Weights of a small transformer language model: vocabulary 9535.
Each number is 128 + 24 x the weight over its row's rms, rounded and kept within 0 to 255. Layers, rows and columns count from 0. Numbers have three digits each. The size before them is the row's rms in percent of the matrix's.

# up: layer 7 MLP up, 832x320, rms 0.0388, rows 319-438, columns 96-127
# down: layer 7 MLP down (transposed), 832x320, rms 0.0368, rows 319-438, columns 96-127
# gate: layer 7 MLP gate, 832x320, rms 0.0408, rows 320-439, columns 96-127
up319 099:111116093157117137148131133110107144098138121068077148110136108127128107126123111120101131118121
down319 101:157117077092122106128126116120098153137136152133128109090132150072118128114137086118113142125080
gate320 099:138121151146133104150084085128161093130125097164147149178064115131104117148129147149135126125130
up320 101:102119156155132089086102142169137151175136127115084090115167152102112156104137105174148135116149
down320 104:133137146167134175172147139135097114093152159105146116154110101105136144125139107113152113118125
gate321 111:144098125132157137088143079146120148116140156108128105120152113130156127086136146151154147147114
up321 109:116139122145091172145092140119189155120121101111134131150142171089101116123157137105167129088112
down321 109:138109111122136110141105179128148144172091124115127139164152165148097089130139092137113114099111
gate322 101:130136159121129103125125122109114140097086181116118160147151120136146104148164075144093143169078
up322 100:142110129165125113109164119110106128141168152109150128142103088133108076197110114132099151121143
down322 098:102098146130141109165108148080110124094115096102124139150161167129165163122123143077090088141116
gate323 104:145146160162100111114145140083115113111099152133124110132130166106127156111118125148127131136123
up323 105:099115105134091132135133133133162129127173133187104136154142137128089116154131098140152086122100
down323 108:156120118139140166142099122097127134165141113141137116101140141115091104124128092144149092108154
gate324 113:146084148119166151144156138137110138118125160118122121096105131150147113134092158135106104106104
up324 098:139122157083122112162125164138113131135133147119175149128114120126104166124103164147180117151137
down324 097:139133160133167109123112134152170057097099146164201141137150109123123144136110156152130146179140
gate325 103:120125200175114139119115149112077132128094126102148134108142147054164102135107168136126147149142
up325 100:131105158128172095127124102147155118102145098154124158120163124097102122156132141154119138174143
down325 104:134115101122101130122118091159125134096111142149087106130117108158113193143150083111143138139125
gate326 094:182136105164178121162137102118138142126132142167125157120136143120127123152113107134109155127144
up326 104:137148197105166118129132150140157122111123123102126129160128132125099108188129082111116156149123
down326 104:132157185123100129116134136126156114113120143134150140097111123128119152121138098123131130128094
gate327 104:096142131168154120150106138110091113075089136136152136159124148102153147165096121091086096152123
up327 107:102123144135111130160114082136158136118089090116161111133174164140088146104142125118124121119144
down327 109:114192107138115126149138124087171140146145127171106104109183167130115120112134116097145107118140
gate328 094:124126123119130101090147117089148121106114148143124182113140109140131110162164102137192160155124
up328 095:098133114103124133125126154124182099178144103153139139083137124136137146079094157116162139093134
down328 095:160154147119124133144160111143133139087149169144138135143087128098117164117151130093099089101121
gate329 099:108130128132115155119090176088074139092145166156106143152143163163162166134087142147131133117103
up329 099:103120140135125119141113168079129172133119132115048093168122177145103125137126106135125126152095
down329 103:126150128124149124145140133111169144098135136174110099102123128124101123070184136151117142120126
gate330 098:154114114109073147132131059130151106102171138132129128121070113100179203152137125149082145163155
up330 098:124120139158085097145090137187105145105125146138132133113114104167130108111137191122137140120152
down330 101:156150128121144111117135079075103057131131132136159116117116115105129151146129115177128129121158
gate331 097:134120147148104150079144155131175136112125120141157130126144111145138084120123111105118152112128
up331 095:113164130108140141118160131126114134064126115148132133100121124116146139180104089125096131146144
down331 096:120143135136111081114128124151164157098115094133137123085130092136111137128089118126156137116168
gate332 100:125136139119144129126101154115115116163113133104088072115117174132145136107140109131146164181126
up332 105:110165129156122137132102129151094086143147107102154148113111105151133161112135125132140178124137
down332 103:143128145127151112120136097120105097120136129130179137118126122113134066152101167114101135116169
gate333 101:137134138143121158133133112118122108119101144112128130188134131128174122110110163163091099151114
up333 097:118147137144122151131158112114108137156128102136140139139116073146114140122116092111104133055128
down333 091:126127129098119106138075130155134168101141124147123150087141098163111130128155102114147144084137
gate334 102:123136126139124161120146159178095139066135153132094169115130121121106120150105159103073139092093
up334 100:154162099141163124106141090140145097117107101127145089105125087129136159130118107107144112137133
down334 100:180106109061135157118148105118141142117076118096119103093123114145112104126146122089115108138122
gate335 100:101115174162136088127131144116128146133149137117088103145150121088118108115139133127099098122125
up335 094:106099179148118121123121058116108144105146121117121162143076117094122134097153108121095174119123
down335 096:123095148121165158124124140155120123133081117126174128129177148136139131170094107123111093131149
gate336 107:129117103121116112117135115079136129136127144129114101131105127137114150131172123137089141122132
up336 102:113156157102111127117107061091119070148160109153133072104097106131127138133149162121093116143133
down336 104:099082136097102104132101132098134086126198145121111132148145124102118133141103135104128125174087
gate337 094:097136136117123122103138141113149156102112130132132092086135152124145100171110125158138139136124
up337 095:187130121099124171151068185117153151153147139098152118133125113139096119121141096124135107129153
down337 097:108073105163121068124121116139139099095136120137107105112122127128164167137122166107087156097114
gate338 096:140085136115136169124080138110126153113124137088155133104138124155171151156138147129112124122121
up338 093:126127174134106146126105095152136126159139080156152133174090112100126112147110099107106121154107
down338 096:128116098144099120140107160124128103116100158140129131134106133184141157094135108115172175101144
gate339 103:186155107174126142151113140070132105129128126148118124130101150149126106161122118137164139142130
up339 103:115112111125107165128075148126146114100127100171101136093116111161137114114113045120136114074135
down339 101:130143110103135147151112143131096154073147099159116113121127148139139135191134135115109125096124
gate340 104:142080146173151153098123125176101114078168150110150111128158133118140086160113163112127122163119
up340 109:124123138146101126093105129157128079117135093160190134151092121157147148098126130086101169132127
down340 107:167131144085147123113127090085128122152149126134089125136093141114157120078121155087131168143111
gate341 100:126146128134115093162148127115164070144137152125126149098079097150160116136171111123162187137177
up341 103:118132089125112120138100122136159175141171150159102142160107090092172161148122165143149086118118
down341 106:116102115107144127140125110146143141182190128162134161099083137117159120154110105117140160181116
gate342 098:181099090124112171141134142142127120078156135120076128112147155155147132152097148120169151133125
up342 109:124121107139148109115083121150116152117110131144141128115147115130122141117121130146130095116120
down342 107:116133153171140052132148168148170147106141085133116157172130141151151137116129113112125107117118
gate343 105:143081120131147161134120166167086117153162105132162172112145148133120130093077183127122163104123
up343 114:119118136141083149110167129162077127110137109141098128137089128133086160129104103134079117114149
down343 108:148172189129072128113137127138101105070130123147081079140100134151123123108155113141111147157123
gate344 101:134135146140071133095157123120131168105145132118097133138125130126129134146122117173142136123144
up344 100:101154102146137138128108077106103132135143135181144119133140136124169090094090149116129151139153
down344 101:127163090162114117116130084128138130099166142170150130087147126146140096171137141132115147132148
gate345 100:127103118123102153192188134092143135118159164163126127124080129127143080121087143119162153130121
up345 089:093092139172130120127135162171103154125091140116141124117108148136107111142109116133132159148137
down345 089:139109189104134131106101113140124105138113132117147111144111132130153165108163095161146100118125
gate346 100:117168100131104146140081100101170181119139154158090134124164102105109125141141135136106133120133
up346 097:163117102115102115128097083155128152118103111149114104134129103158088146150103119116121139101088
down346 101:129119116165117093125091110136126114152149142165096120126128139150150140175099113113147133103178
gate347 104:126116131158183104154106139164128093123150145128170165109134118111142115138115094154138093183125
up347 098:105156144154123138145108131109160102114134131112111110134103150121124115132156140130077130153128
down347 101:081169117130124133100111151106142167130117105079143078108080129135150121173124131097091124145117
gate348 099:148090144091135089167155113135131128107127123152121110113122202110102125144169137118153132130099
up348 107:112098121116061117111160132129104179099121130096122149118114161175135147155107119135146107086102
down348 108:117101127124101111137120115122132145099149085101162126153094122151156178106125096158131135124144
gate349 108:141130136129116140116114123126130145138074129131194097120143159094104134125109102133095187160120
up349 103:170113116131128151104152098110144123129118103155171111121121103098123138131089114130134113117106
down349 103:097126131116119131117123151140124113155138116136144138119129130118124121110121169142095121122119
gate350 105:122152167109148183145132111118125096100137130148100140131145140117133074143131145150134138137149
up350 100:134127119123130150123129148138127150121143124149075148088134146120177131130131115130171125073180
down350 101:161119113108161101104105129101119092116132120102140151141163114130115104176100107132086143146100
gate351 089:170137078099109107141118100137116117123131132156146147095159122114121125152181074144130162118133
up351 099:111092125161111098086110141089108123136142142131169138145107143153163113097065125142075128164115
down351 098:177137087134114095159096098113111119098147097177139164121150120143104139115143073138132140139117
gate352 094:118160168138096115132074133133089125183120100153152136120119109133170144099121151116119129129147
up352 100:081118133151094109162135095098096171130161155153111145153121102149093116095157135135128127172076
down352 100:115137109109051066144117150103119144140139056127152130141089071124130142085061139129104170157148
gate353 104:123117092127149148113120111128115135108157097105151142112090120114143108132136143114101145090145
up353 104:112118132137133112143113145128093143182100122142098087145121148141121170153118113083082136060163
down353 107:095123159138112119135125127137141147089161138137085104130098175124128140099145149095087130096096
gate354 101:113125128101132122122120138195129155063101140124135150158173130133109108118141097127101116106102
up354 098:159099128141102104134153146169140105154174118167124113124129086134104158151108084145128083149137
down354 098:104130151111128122160127117132079114085091099106104131134095112111125175104167148083163129120187
gate355 095:134135132134116166150120134115149119168118127115104103141111163101147125090110144121111114192125
up355 101:131096099099143095115130078146103128061130124144144161140193147150146077139145100130093082117095
down355 102:133125105120155141135139134107115135088154119134122107142125169139126084088156142136103118177100
gate356 094:130108138139168152170135133114142125087104135102163136095153186126162106095096105153107119131046
up356 113:133129090127160157180136165138135136093107114097118130113121126185152074088144104140166135128118
down356 110:165145151129111146162128153129134139133079144116088121132117117186141102096129082094117157103118
gate357 102:074153162122147099067153110104102119140151153134142149139105141087110138130140157154145163149132
up357 102:145136130135110123103126159146138148098072148096110122155134157107145124096131129124094127130093
down357 102:146106068089133129150162146073149115143059106150137133141142139127126126118077113144170108134104
gate358 107:132140151130154101126156127120071148132124153135120123113095134108146088134134164121093148164083
up358 101:118087115137172092168118117128146111102144115163106109149153131135151096159073098114159128102181
down358 101:141132156087143135128066101128153126108091126159128097141150122105110104152139120119141142133099
gate359 101:172141144110102178176124141122159117115130162131099147129119104138187112127158128143110156139144
up359 100:088107159149106138131118124115111123155133117141134122122155128131111154096129106136127121109141
down359 097:059078143145132119123116154110132132132104115133168091159136135124148146121167147168148138111095
gate360 113:151149108086095126161145133112135111114112102124083172126158120104143119123136141125155158146153
up360 100:129123113121116097153113136102130106119152152133125150106132128105166149108113104130121165107120
down360 095:130137122160114135166097148129155117144162144104133160147076101118133150161153131139142112077116
gate361 110:121143088094120152126147076137165169130169157118150112151142097133157112180108116149132071122169
up361 104:121138152118072145148119145115117119139145162120113151144096146179144118092135133164117132139104
down361 103:103137180154095156071134153164132115151125130112125137110116115144137126128132152132117139137155
gate362 100:113140105106171154132140132093141111095129106109109118142157148128172143133121159142126130101119
up362 100:125101097126134108160152071141129128130085171154173113124142154132137133149125145150140164096144
down362 098:139150136104132141162140128133106107124138079105141133121116091176147161190119142124090172129135
gate363 095:098126126112169138123116097141064114121118107142130156114141170122133107134098120090126161146126
up363 100:140091129149140114141130101131120131112149127092099112141114108128098145116134126099087105128116
down363 101:115135176120104112085138144128107096146080130111112140138113101136107135120159160149143163081123
gate364 106:102118122080109098149100105114081095133097163131097174159112101122083086143088124127113128142106
up364 105:171140141127130153125133135151094124113146097095126164111122151153109112112161130176144129147129
down364 104:110161107151115129138153117135131107161112116168164123145126128150110109130102116165145129164111
gate365 081:095142101090135099139131121121165152147112117126162134074128127115159081143158087132097118132089
up365 092:113107123076142149144172159121159127172072131127135105093120105131152113157142140110105115083132
down365 094:136112154090141137115157134118160093118102112116127124125100103130111169128067161131151122119159
gate366 095:130132110124162117096112118141146111144133090126091152121130139080117158103105105109166146135151
up366 097:139131139145154123166150142101129135134142132137128113156135116073142128163156112111125149125092
down366 097:148127147126121148145163159148134164090152139104127096152098106134171116112139153103131127102130
gate367 098:126190106113124113141120154147151137117128161149084140157129109143162133097163114144103069158126
up367 103:139136119123101140118139125152159144101126091118102119142133148121087168116116146184122149120111
down367 101:141148142140117116138120057093124139139148130173103088131132097130116087137158133117144137130107
gate368 092:126130127099170101149155135153109118073203126104135185131109149127180172142073098134102145172131
up368 100:130131103167096147128073128171117136173103109128098125135155166126148096063158124131125128157124
down368 101:125119169159143146146167147110128122150110123161193167155158117169154115142159138150128132144155
gate369 107:108148127140172128100114079140136122124096087145152124131099147075126137112094113124143156145109
up369 104:140132150079125154114114092140131157102127103130111151148131127164083093114157124112171132118097
down369 102:136139154132141138135129128110131130146114142139118158111125140112129143142151130143181155076110
gate370 096:137136082131131114133137110149135142092154140113087181114136121124119120148109102148109106137157
up370 092:102109170141139115129130142142112137128141139134100160164148147163115114116139116126131092093137
down370 097:121137153160116153115157145119144140169124140138142123135162081139144109124117114095116107125134
gate371 113:149093128092140109140110149120105101108145166130099136134113115113133110176127122106112161152088
up371 090:136130154115130125136133183144109144099130125147147124136120141153153146102149132127110143166118
down371 089:110200111133104144144112117147100125160117101133125130145167109109146119111144144164137071071126
gate372 087:136147117106129129114120102102178164076169133140153120132150145133129126129123185161115113160118
up372 096:135134128186120138146095170112123138131098101141131098144134108123154155156140103135084163135097
down372 101:127156114127139133122097115089130130108106119144148143137137140131168120096146166160115129121083
gate373 099:136153179164155101127088121135134111125098158127107093127110103128116056100129112091123103115149
up373 101:109129168137149147133136188112144080121173128111117153141073076154142100106100094144113123156139
down373 102:106170150099128172113169114115142106093148125182152135127159128160115100152145158150112065127113
gate374 105:120171144117141119102153113137111124160162130151153136161134129100118127184062138115120118148144
up374 106:161119088137120122131118153117124123171126112113176115167101107135122144159136105146125113096138
down374 102:096103130126116121110164123127130128149132114083093111119157139168085131095133130180095149118094
gate375 105:110126187150073112115139137114140101157124134141095100107111095129090114099140124144172127127082
up375 106:171080110167149123133135152149133139092174120111155147115150109134170135105157133105143130111099
down375 104:145084108161138112119143151145113128144131159113111095116109114159079172133160093134133105127117
gate376 098:088124129148101153136105137097136130074148161142155121115089160121142121203143156108117148142156
up376 104:190141118123159123112125133155120105144158133130107085118098129137126116140156169129150159139128
down376 104:142129099118145136105124106136119134126107112151102128101130087123120144101160093101129138158137
gate377 096:121148151119129178125125152087161127126125137133142115135103114108097101122127116126151153154109
up377 099:136148103161115165107136125095083114098138119075129175165137105108129147119132138140187083125117
down377 103:121159133141138145113064135103137158114151124178138129123125123123171116109124126128123132111122
gate378 091:103106150123129134130165145194115119183136131098174138146112113146124138125114139148117168115105
up378 087:144104122136154128097170127098081128109088141119132101110136138118118147114182139185142146138137
down378 093:095148129126123129137101121146128130125167097121062136136171116141136087133118104116107127098146
gate379 097:105127126096063135146151144096090152117156140083114099118167078171135118099092167139176143143143
up379 099:150115136127145124161118110166130089137150122133141127102099109121152114176144120138145114117126
down379 099:113119137091128119092126147121137118123128127105149137110131137150157138172089122127089123110111
gate380 096:172108123129144102115120106166136141131138108150090154047130094097097085129111123116169128129152
up380 100:148167104142113178104175117131110126155158100143114142103123105162125136157114134147138124136109
down380 100:108140138110123097127123131122152123112131114100134118129094124138140134090141121143074116142119
gate381 092:078120137151142116124072109147138066156131133091104150121122198094113144107152120127165104071116
up381 100:090130107100121126116112133150132111137160125119059085118129162146104137115100108090173092118127
down381 093:183112144124102131155138124126170143049144090110116130155118078125146134139109108127137133120126
gate382 103:141118154111135155165124159123183171093109141134108115109159141108121062078076155128118127170112
up382 109:158152116130159119138134148113170117132108097113139145127141139122134184155101106109119122151126
down382 111:137150109113123107141108166098118136144088123126117138141131151088108122161155067110153121125125
gate383 102:132143140153137160121146086133150155112133102176177144150145148085142137122112149175136095121116
up383 101:111139104151128112118090125143119078109119126139080110139129162118169151102108098127156092169124
down383 102:107116138115114095129074125116125144115156129063115132127112131101135155132102141167122163120158
gate384 092:126152097148138128102167071119126133109137152137109160117150087143153130082138150129127133131079
up384 100:115146122146164158082165140128143140145166147126091112120133066095116163102122128131108147097101
down384 095:144156161150140162138126207139140146117131155093108100141108170127131111168148104166130130094148
gate385 109:187134119158161111128099132125155089126042143168141119128113171141134095118135108158143137140145
up385 103:092142143109160117123115137114157088103079112160070155134105137119160087182098168126139116130155
down385 107:161124176055148163104144073093129145142112120127125107139154135109095093124120131118127136119144
gate386 086:112126153143078128127108130127169117109134128129141138119159119146127107121163146191140123130165
up386 099:130127105090138147130105137114159134140151147179109149098093123096156106146094098127117144111097
down386 104:138131146106105133131132130107191108124145100111126132130138120142116076124125163170151156145143
gate387 096:150100151095123158079142138149105147147129089139140127159144108149114120149112102105138070145130
up387 099:099141086116165163157171092175127115107132132136094127119131129145125144108175102173091159092147
down387 101:100119176126096076129100127114128158121129127087121165109125130109100088128135141123123131138107
gate388 100:161128081140112166082141143101131154128158102152125130140136143120147108119117132155163155099157
up388 100:076192140145130122089128158135186134133072187144176103160113165102123155131126117083091155101104
down388 099:157073116092158156136128181137128162126074130079107108130179112148180130099094154138143179131143
gate389 100:106132141133113165150144101126132212120101123149086117148150147105143131139147173099127150127171
up389 108:068132160111150122111138073130101166151121123112111080128101161111130152125138180120127127114143
down389 105:111122160111156149145088158166094113138114092101090153122096133119130207182116118091164141114131
gate390 112:121125098129154119134148129124138169127107133111098116118123157122155123118158132144131119106121
up390 106:116096164184126157124061120153139124115095115122116086112139102113137175138132131107191140103115
down390 108:185121156121169129143088125167094115142127121128145147091142149107096177136069174107128134134120
gate391 099:126141093127151136123139087138131158133104111138118134147095105123142132136131037109083147084106
up391 101:131126148151088131122116113146123165098112110088113092130139107119111107115101150155132131166170
down391 099:180090116129158140130150105136092099104142148098158123123143131110124094187101079149176122179099
gate392 102:116108140106139136129160124111115145123127142142150111108111061154132112127105113188081069145101
up392 100:114107089103062100152140136127126124137101146106106136127139149167116138150092138165127077071117
down392 101:138120123115131145104139124109121081137122123158137151105136122120111113116099154145121110103147
gate393 096:120121119086144135126083167111107151094123078115141149111128092101119113101177132123150152133144
up393 097:160128139159118113124132134101109149157113105128144126117101138105112147183105171084153131154110
down393 100:098107118105139110130168144137130102069077124118142123121124137131105174085129132125120079106124
gate394 111:164186155103125160125086102074141113143085121140096144115119109118132120114109118140131149138134
up394 107:103108131130150097128109109140162089141139136078093187127167128096135098112111135132131116131127
down394 107:132092147147098073149128136126102120099132125116137139117166124131157109191130149145158178093115
gate395 093:156104112102151118132128160175082109127124148145136082096118144137121100151085095146128105171127
up395 099:127149153138125162135089153120154156068177134115124155142124127120125121099142171140169113130095
down395 101:150117135128149133121114136138108119119116135151171129154169125142162112148147141176147115141099
gate396 089:150124155144131154116125139159134145150087123147144115149140109156125092136163141119108129141080
up396 090:104154141131084108118088140101176136130129124162174146169113113104146161129156122166141154111117
down396 095:121137127115108172180151147167127140143108168082101107105121088173106090148127133134135086124122
gate397 097:135145147150150125095141088104141117121141132102171106146114123111137116091108172111097128173134
up397 105:141145134169124105109123088174118138133119124149169133110143116110105129149128102111130121152124
down397 103:151136180143089139100132083130110134108157092139190119105154122087148116117142169129122142143129
gate398 098:129162134124129163168097173116159129121098114130169138168142125158130157057089170103150137150148
up398 098:163109144155122114154159129168095128152104144124168154112096164138148135112110119098157108124124
down398 095:127139089135164161094172123113103140077157094099075137108114116158143129077148137144153138131139
gate399 091:103139156168115099117111109133126146113098084121096161142165116134119109143146139099100135131093
up399 092:097128119139145130138150160117145106164122124152111106106133179123115148133157085061143106127094
down399 094:114110181092080153104139126116181197142127158121132135154104104167135156124150136163120139140161
gate400 085:142095137180113114132085086153116132134130132140160126131117150123189136120136162144116136143127
up400 091:144124149104119164167142146124105124126112085098149090126125122120131127112138110122129144135154
down400 094:166147115122136140106155155116162134108124118149089134103130117149091111115130092100142127164126
gate401 107:170111088113100106115083101129105121130137134117141118078165162087140154103119121114178127114190
up401 102:168164083157103102130100131126124083116173097094152126126100082125103122170106152143145105146140
down401 104:111100119098116137101125122122101166139153176165084086100163113109119166088130150133147123128174
gate402 099:134145112143085156136137125129173126100112099152162163162114157166140136115121131135083133098136
up402 109:127123114129158157144116131120107157132149124126122135126134157153124103153127120105085155112131
down402 108:159096088168148134113111126117152112134107096158168172166125129152106072108164123140127158140117
gate403 106:148159130134075134169139090134139133126158188182153151106086133103121139121147154136149141136147
up403 101:132134085161155149134170120124160136096144095121139096121104150129116072099107116117144101138079
down403 103:168108087132153125118129105137135133113144110119128063112102131146098087115149111105144114143073
gate404 104:121133115113112169079142133126124172110147156151159138079163118124110137146136163153150100094104
up404 110:144133138100159172112184116151135118105115134115138079118115078103134109145133165086167137130135
down404 106:143131125092116100122130154121160181129127121123116119117120096167173097132110123102092128103179
gate405 102:108122109168125142108131087104132107132091117143143099093132149138153148191113147127122133161125
up405 101:104146143074155157123108158095087090106110128138152086077109128141171171151087149129126152156113
down405 098:099123104070152130118154176090121125129173149125145110136134095128148133160133162142130126119138
gate406 097:107098146129149127094205118117138112079124130091112094108094123121119173103136119124154155106094
up406 096:118118122130132153095133099124149122139104151131147107180119130103122173144116132145146158154131
down406 099:113138140127110086127063109095103116106154113089151161113152103125131126132162108105120158106170
gate407 092:142105126136121123146091173135116117089152127105125150130076088125112097112129135137123190102112
up407 099:115152121142129141100098117109128095135115157155110143094125118101119146125124108124147094114122
down407 100:148114125147188102178097131137137101099151134107139094111103076117122111149144164136145173094102
gate408 099:104114132099090099119129143141124119123148149149154176105092064101127136117153097127114175132181
up408 094:139177104122164161123155127120127152161100146104112096129164132123136123127107166161146115135117
down408 098:162188097113112142110194132138157121117101124077091116143098155150123093166121148083139145132113
gate409 094:149144092176159139074111089126097110118156151152130091129104161136166118127130164156101145080127
up409 105:143142157155175137130131124130120102157147146129095094113098097155111130148155164117148146102137
down409 102:110137146122137112125107058139125092118110144101113116125139080173099137157126156140155128133153
gate410 099:135124161113122130150141152168158213165114148104109089129131129155157091164104124079136087166087
up410 097:142149081108090156131113110125140104116183114121109137117114113147092131164132185139156079093108
down410 097:156145157121155120160153127083100162194120095122100140115113073123100126108123115105120116128136
gate411 091:155131154119180108155142120183127138126125154133112122105132104159177074121122102092121051121155
up411 101:133153106106152127128136143136127143115094153120130165154129124094151114129131099128121099128098
down411 102:129145135131179145125167123134137154147144131142102147139147146120150121160115165108141085139122
gate412 110:111089109156121163116147105106179146067200143102141092128136150131128130120107122139100130130119
up412 111:138135166134086114134128162155137130124086093154114108112092125140150132103143163152113111121141
down412 112:121165121129146081126123148114152124105163148114053114155105111155127153129150132140119094149114
gate413 101:140128143144086120140120135171159115100161124133130173144115166133125076105133128114103107136090
up413 106:134127124137123165109067097111144141136127158156120149125119143125164120133145097119149145150078
down413 102:111131081117124147117083157159129105130134145161124097115104155145145122121138108122149164145105
gate414 091:082103103144162089148135098131124156135128167171122145130113117175163148139081129149099116137116
up414 104:074131147167147128102108141151135178133130133160085115112115100165138129181100155099075113109114
down414 107:134144145155093127126157149118136111141163090151097105121124117152133132182152144103115115103119
gate415 103:120153136160156147068068123118107163135066138144168106156130128116159078123137150130084118185124
up415 098:152170166157113125121143143132120146155101116124131139158131133167133134119151112103116126133123
down415 102:111129174134133141124118120107117134141089190180117122155123132119119085156090140137091118105091
gate416 104:142147134107110098133129128122110121160106134120150144144152133097150114139097117157129139136124
up416 104:082117160117091137144140140116105141135129146129177119062101098152144126127130161089140125102114
down416 103:119168152110143122127138150131129146090146160131139150065097133163162151130145132119091114115138
gate417 093:140171136117123141135122109128166104168129121134140141122055116142135198121136143071102111116098
up417 102:105111169158155173095130150103146156164084149125096172115159107124108136159127114133152125085132
down417 100:162160132145111137092134146098146116142125125091129118040081122140150179134144092107123111138137
gate418 104:109145166137158118156114131154132154083111118088141094085117097113141124149156112155137122148103
up418 100:141137107102122131157117114102090147100163100084151143099144109138097108135157177112061143147107
down418 099:090088132139122117114100122161104105137148112129128104130106123098165143143155141160135094114096
gate419 103:086107092147107170114130216137114123138059089106169164126115147158144117120132139115076126137119
up419 101:085125148151125180120152192096107092145116136130103116134118163144103176130109101105087162113154
down419 097:117115102120156118130106131159126110122128142170056156158132062127097111163131137109117113099137
gate420 094:133152132114110125109094157144115116159160161154127128173141121166128116127162133123088116161125
up420 098:186139121153130101097132127153110156172111110108140105166133121120118138111143152093119073100131
down420 103:143073135115117160099141108114150132117175153146124118128119108123160100122125122133147151160131
gate421 108:092118061189123126099094162137157137129130101090138126122142135119116134118110190127120111137101
up421 100:127147121072143149126147129120134165133133119155156141069113140136125077091114115120140153095131
down421 100:124121156104151160153134131134126115160132125082162155089110128100137109095169164116128123093134
gate422 104:117084121161130135145116145104098115116133088083165153128102133127165112135116093129124158119128
up422 103:115193093140170128114133095144185112137158133170133125153092138097095115077111088123104164190110
down422 099:128096106122082121135139157103110120097149163147135146106141146144151153126119112146083123164123
gate423 100:116113108126105169176101078120152105128153113091107167104160157101113156075146087131133106143138
up423 099:136140121170146138110124096107111142135130118129094130136137085133124165135135146099096140115121
down423 100:143095089121132075137146152089122144200111100157100097096106135128126122112154108130123131135146
gate424 095:184156123136128129117112149146140141144131118140125102140112138119131166121136126143148111145107
up424 104:109136158132086141147126120147109164120109106120124149151134126109104095134151136119120096139117
down424 100:133141132153116111141132129153122126122097104129148123104088157152141151139087107090089108161119
gate425 101:131181095133093137165114135075120147099139144141102110112122111099099135161135130149154140129143
up425 100:160150147095146148090137145113126154111164125112094070157116124157120139114092161130123104127159
down425 099:101113092160186121145115075156106142148103152141149124122137120088149129143165122160131123119136
gate426 098:165168122179102124096144099106116136150064129138142174146152127061147143103150146138083139118132
up426 105:146109128116174163095132121113132152112088109135153054157143076075101126166135129132132137128115
down426 102:142146135124151161101167134143104163120116130138140112095103068142124081124104116093125094146122
gate427 105:105149169117110097141108137136091123140096111128105083111128114112091130101130139162109169154126
up427 101:110101145125118076106122147101169106104155153180136144130131120145112146115136135108163119112181
down427 102:128152110142147154144140106127084127145070178144111176121164162143110109118098151129163169153105
gate428 101:109139116120124142185153090121160151152122116153141152132116110115123101126103102144140078099117
up428 099:129155119117126139158133164133124125153111135102133139119142118145138134109152145125123070096120
down428 101:104109140105113102118154107096128135173115122142098118129116183111111100122108095132129110106132
gate429 110:126121097117110129151114099127172185125120163140147133097140207115124106119116106161165126127148
up429 097:173105170127145133157130150089146138143071127139140140102144174111147117099095129131160153136167
down429 094:114076154139115157187170154120108164138112183166152095121121138110141149071117111145135131109122
gate430 102:115138159153131144109113108113109126089147104096126141124137103099151134114146153117146152135137
up430 102:118153103145122162083097128151154129116158139130160106150108124170143140109099132115099152129136
down430 104:143131122144081128146144093131096102130151099095127113097192122094150148119122168144130175126130
gate431 101:162160137087071126168111111162112147125144121110151118130134163119122101139110109103119111116128
up431 101:165190115112114137115087117078144143122146124118148149106091150119138136142125119154137151115154
down431 103:105139134141187135113116093117166143139106145152116157131090158110096160147144172136105106130149
gate432 097:147092168145109166159127126084141153166162108159111132123134151117105109116136128131110139135107
up432 095:114113141083107126096097158126125109138092129141158109142147134142141150109117140106124097120135
down432 095:102131134147115107156121108129177078136096151162137158149141140130154128136085129120120121110110
gate433 096:124140080133137149101105135104106103107131051152124155132058091150140134147138173124116103103107
up433 106:127118140105102146134123110116111113133151121100099093129115134097146118143120155180172089106110
down433 105:151153173140111126123142124153082107144121143125123103124144117095132149137110175158128140085102
gate434 091:159142114099127095136157119132149136122085088113101119120117079105108134072145134165143166137153
up434 093:096127127128139113121132126167125111142068141149119148145133135122089122106149129172085115093141
down434 096:104121151138175167156136094105112119148136089120099116147190086121135140148143134134137150150120
gate435 102:131109122070166155114127115138126127146159109150168115102152132127119105142152140126116158136146
up435 102:164134123118176126134105093140107105131143147113153145122158126069134125128121149115084116160124
down435 102:106136129116112104119099142175150142134137126120133076148177144164081139143116147125146167103130
gate436 098:122137137102113151155125185155174144119141158121099164130095095114137149134110149099177138110164
up436 097:059122112147099107119134143138143148186133146087127141138181161115099122103147116104143094085136
down436 095:145125173161132113138142133087109097147135168150130103100174144086115083132078140141096081113100
gate437 100:190145113162116142126130116155118128137086085116124123103133114123110110096194130111143101115119
up437 099:142092139128190141131180115112128118106143108139156151146138131066107160138138099110137142144152
down437 100:152084115128092151156103148133101089109170150126125121121072105128143117134129120168163118108119
gate438 102:129110147138091147145098103086157148086095139103129119146134204157103119118180118133114135138121
up438 104:107153103137118130131159135184118111147126139140118092119127053114137144141159093152146143115139
down438 103:114167136138156115119110078089124117119152150147148129100156121139084128190133115112132097134167
gate439 100:075118137121063110126109124110141146133145140197133137115099159171126138153130119101128120113117